Weights of a small transformer language model.
Size: width 64, 4 heads of 32, MLP 256 GELU, 0.952M parameters.
Training: a variant of SOAP for these matrices, 96M tokens, 2938 steps.
Each number is 128 + 32 x the weight over its row's rms, rounded and kept within 0 to 255. Layers, rows and columns count from 0. The size above them is the row's rms in percent of the matrix's.

# layer 6 MLP down (transposed), 256x64, rms 0.245, rows 176-186, columns 0-63
size [ 88 108  98 113 133 114  99 144 102 102  99]
[[189 117 122 147 112 117 151 134 174 120 101 141 101 114  96  82  73 145 117  95 181 132 138 110 136 128 156 192 199 113 133 130 134 180 133 134 153 130 166 112 175 168 106 123 158  53  68 142  68 136 112 141 173 123 125  93 134  94  95 120 188 139  80 124]
 [110  95 151 167 173 175  53  92 165 111 123 176 101  86 119  75 142 160 132 134 105 105  92 153 169 120 137 113 105 116 111 110  81 137 115 149 149 120 170 114 149 162 113  81 103 159 138 117 130  70  81 155 131 125 136 164 180  99  99 170  68  66 158 147]
 [109 125  97 144 121 167  90 112  53 176 106 185  82  92 106  96 136 123  88 111 112 133 121  95  96 100  99 154 125 108 103 108 129 114  97 155 170  90 201 133 104 135 119 155  91 112 132 156 119 141 108 168 185 133 138 135  86 165 131 110 160 236 129 128]
 [150 128 112  99 113 130 130 154 165 138 142 115 111 146 134  81 145 139 102 127 121 119 168 114 173 155 180  27 171  55 121  94  99 130 129 159 165 124 176 168 162 139 119  90  96  88 130 156 115 167 136  95 133 121 176 177 148 154 144 127 113  75 200 158]
 [156 150 197 139 131 105  78 126 148 185 117 158 122  94 126 105 133 141 100  89 135  96 115  96 188 119 105 119 152 157 198 176 112 127 153 137 134 140 109 198 109 103 165 158 170 102  62 135 103 122 150  73 105  75 130 132 152 163 118 140 140 179 106  75]
 [ 99 114  64 126 121 130 136  82 163 151 118 143 102  50 112 139 124  70 179 118 137 167 121 138 106  89  83 118 125 111 133 100 163 209 141 144 170  90 100 152 104 106 116 140  94 120 110 137 156 109 127 116 123 165 196 110  70 103 103 162 121  50 147 143]
 [119 179 113 161 113 131 181  85 170 132 146 163 165 131 139 186 125 121  86 122 142 118 154 159 113 164  82  83 140 194 139 158 127 135 110 169 114 129 106 116 160 142 166 144 154 119 119  95 109 140 166 117 102 174 180  75 107 185 216 118 177 134  92 136]
 [105 126  70 117 120 149  85 168 159 202 148  79  85 152  62  98 128 132 107 110 115 131  90 188 136 108 115 127  60 121 147  97 104 110 124 150 118 131 178 144 159 119 136  82 142 110 161 125 116 167 139 162  90 167 131 158 145  79 163  79  93  93 182 105]
 [112 167 122 139 109 186  95 146 164  98  77 130 141 134 102 113 152 121 114  81 125 147 120 137 149 147 151 132 164 125 119 205 137 141 131 166 158  86 107 180 126 123  67 128  90 128 149 114 111  55 171  99 135 122 123 120 113  93  89 236 132 115 186 148]
 [ 93 136 115 148 136 136 115 112  92 130  61 106 150  94 145 143 133 157  69  86 133 211 166 108 146 146  54 181 194 141 100 149 124 132 149  98  77 126 109 132 139 120 198 105 109  82 103 108 154 176 139 143 117 114 108  75 122 151  95 114 145  90 131 160]
 [156  74  93 105 135 177 152 101 197 104 147 112 135  92  56  95 135 104 120  92 181 106 139  87 123 174 122  93 124 114 140 113  88 173 163 117 164 111 111 150  84 115 132  89 120 180 151 122 135  72 172 156  96 108 170 128 111  72 134 134  90 113 183 111]]
# layer 6 MLP up, 256x64, rms 0.243, rows 177-186, columns 0-63
size [ 95  96  97 113 117  96 119  93 100 104]
[[155  51 159 105 156 126 177 107 141 129 120 110 178 101 132 167  85 136 139  76 110 103 118 120 124 154 122  88 113 153 141 137 198 116 171 140 111 179 102 106 109 121 191 129 130 126 120 139  37  99 125  52 139  99 158 107  85 124 124 152 146 120 159  78]
 [ 89 105 113 130 130  60 122 100 163 154 119 168 151  70 106 142 152 108 133 120 142 102  92 172 145 112 105 116 120 151 101 157  99 102 197  80 133 112 141  98 131  97 172 162 154 191 178 116 103 181 143 124 116  74 111 126 144 136 169  84 189 106 155  66]
 [ 86  85 174 110 165 105 146 195 114 110 112  97 111 133 145 171  97 150 117 123 149 136 138 145 112 136 111 179 120 140 164 150 113 125 125  85 118 131  81 106 115  79 165 130 152 102 129 110  84 122 189 202 135  89  62 180  84 137  77 159 128 116 117 199]
 [158 119 144  73 137 119 101 161 127 134 159  97  76 164 191 112 119 157 155 119 141 114 107  86 114  63 113 123 142  95 161  92 140 221 182 145 149 123  82 103 142 117 155 143 100 121 195 185 166 128 118 163 152 127 145 118 148 116 100 155  59 120 144 112]
 [157 150 188  84 135 125 162 186  86  96 115 157 137 129 131 118 165 187 107  82 103 125  98 144 118 143  55 157 120 140 171  87 129 106  76 172 165 194 169  72 101 122 106 117 156 134 130 147 126  82  75 138 154 107  84 131 114 160 100 146 146 138  88 131]
 [128 135 130  83  85 188 152 145 136 160 142 164 153 139 155  94 127 127 139 140 118  93 118 195 144 108 164 129 154 121 135 141 163  42 160  88 105 147 119 175 100 136 178 101  95 133  73 144 144 133 107 155  49  76 111  95  90 138  79 178 156 135 129 100]
 [180 106  86 160 131 162 117 147 149 165 184 114  96 184 133 111 134 145 121 100 173 139 103 105 117 177 152  93 134 158 103 112  55 148 147  83 144 166  91  96 195 135 176  91 150 129  99 149 131 128  96 163  91 148 118 181  70 144 157 169 139 101  94 152]
 [100 136 100 165 133 144 112 155 155 102 157 117 167 127 185 122  82 114 193 103 107  34 113 148 130 139  98 108 122 110 176 130 151 119 125 146  60 140 135 192 157 182 159  92 118 161 147 181 113 134 121  97 114 119 192  89  93 158 152  93 144 144 158 111]
 [159 130 214 135 101 162 165 156  98  91 183 168 133 181 165 152 109 125 133 109 115 131 104 131  64 176 156 115 118  94 136 129 122 141  83 166 152 132 102 103 162 108 125 121 138  96 128 109  87 103 177 141 165 131 150 157 148 115  98 196 181 117  68  79]
 [124 163 128  64  97 130 156 159 146 172 115  61 124 175 191 151 106 159 150 140 151 157  96 173  89 124 170  72 159 111 112 164 147 123 137 169 142 164 113 113 146 168  75 178 149  82  88 137 140 115 128 142 173 129 129 106 156 170 100  73 109 155 162  97]]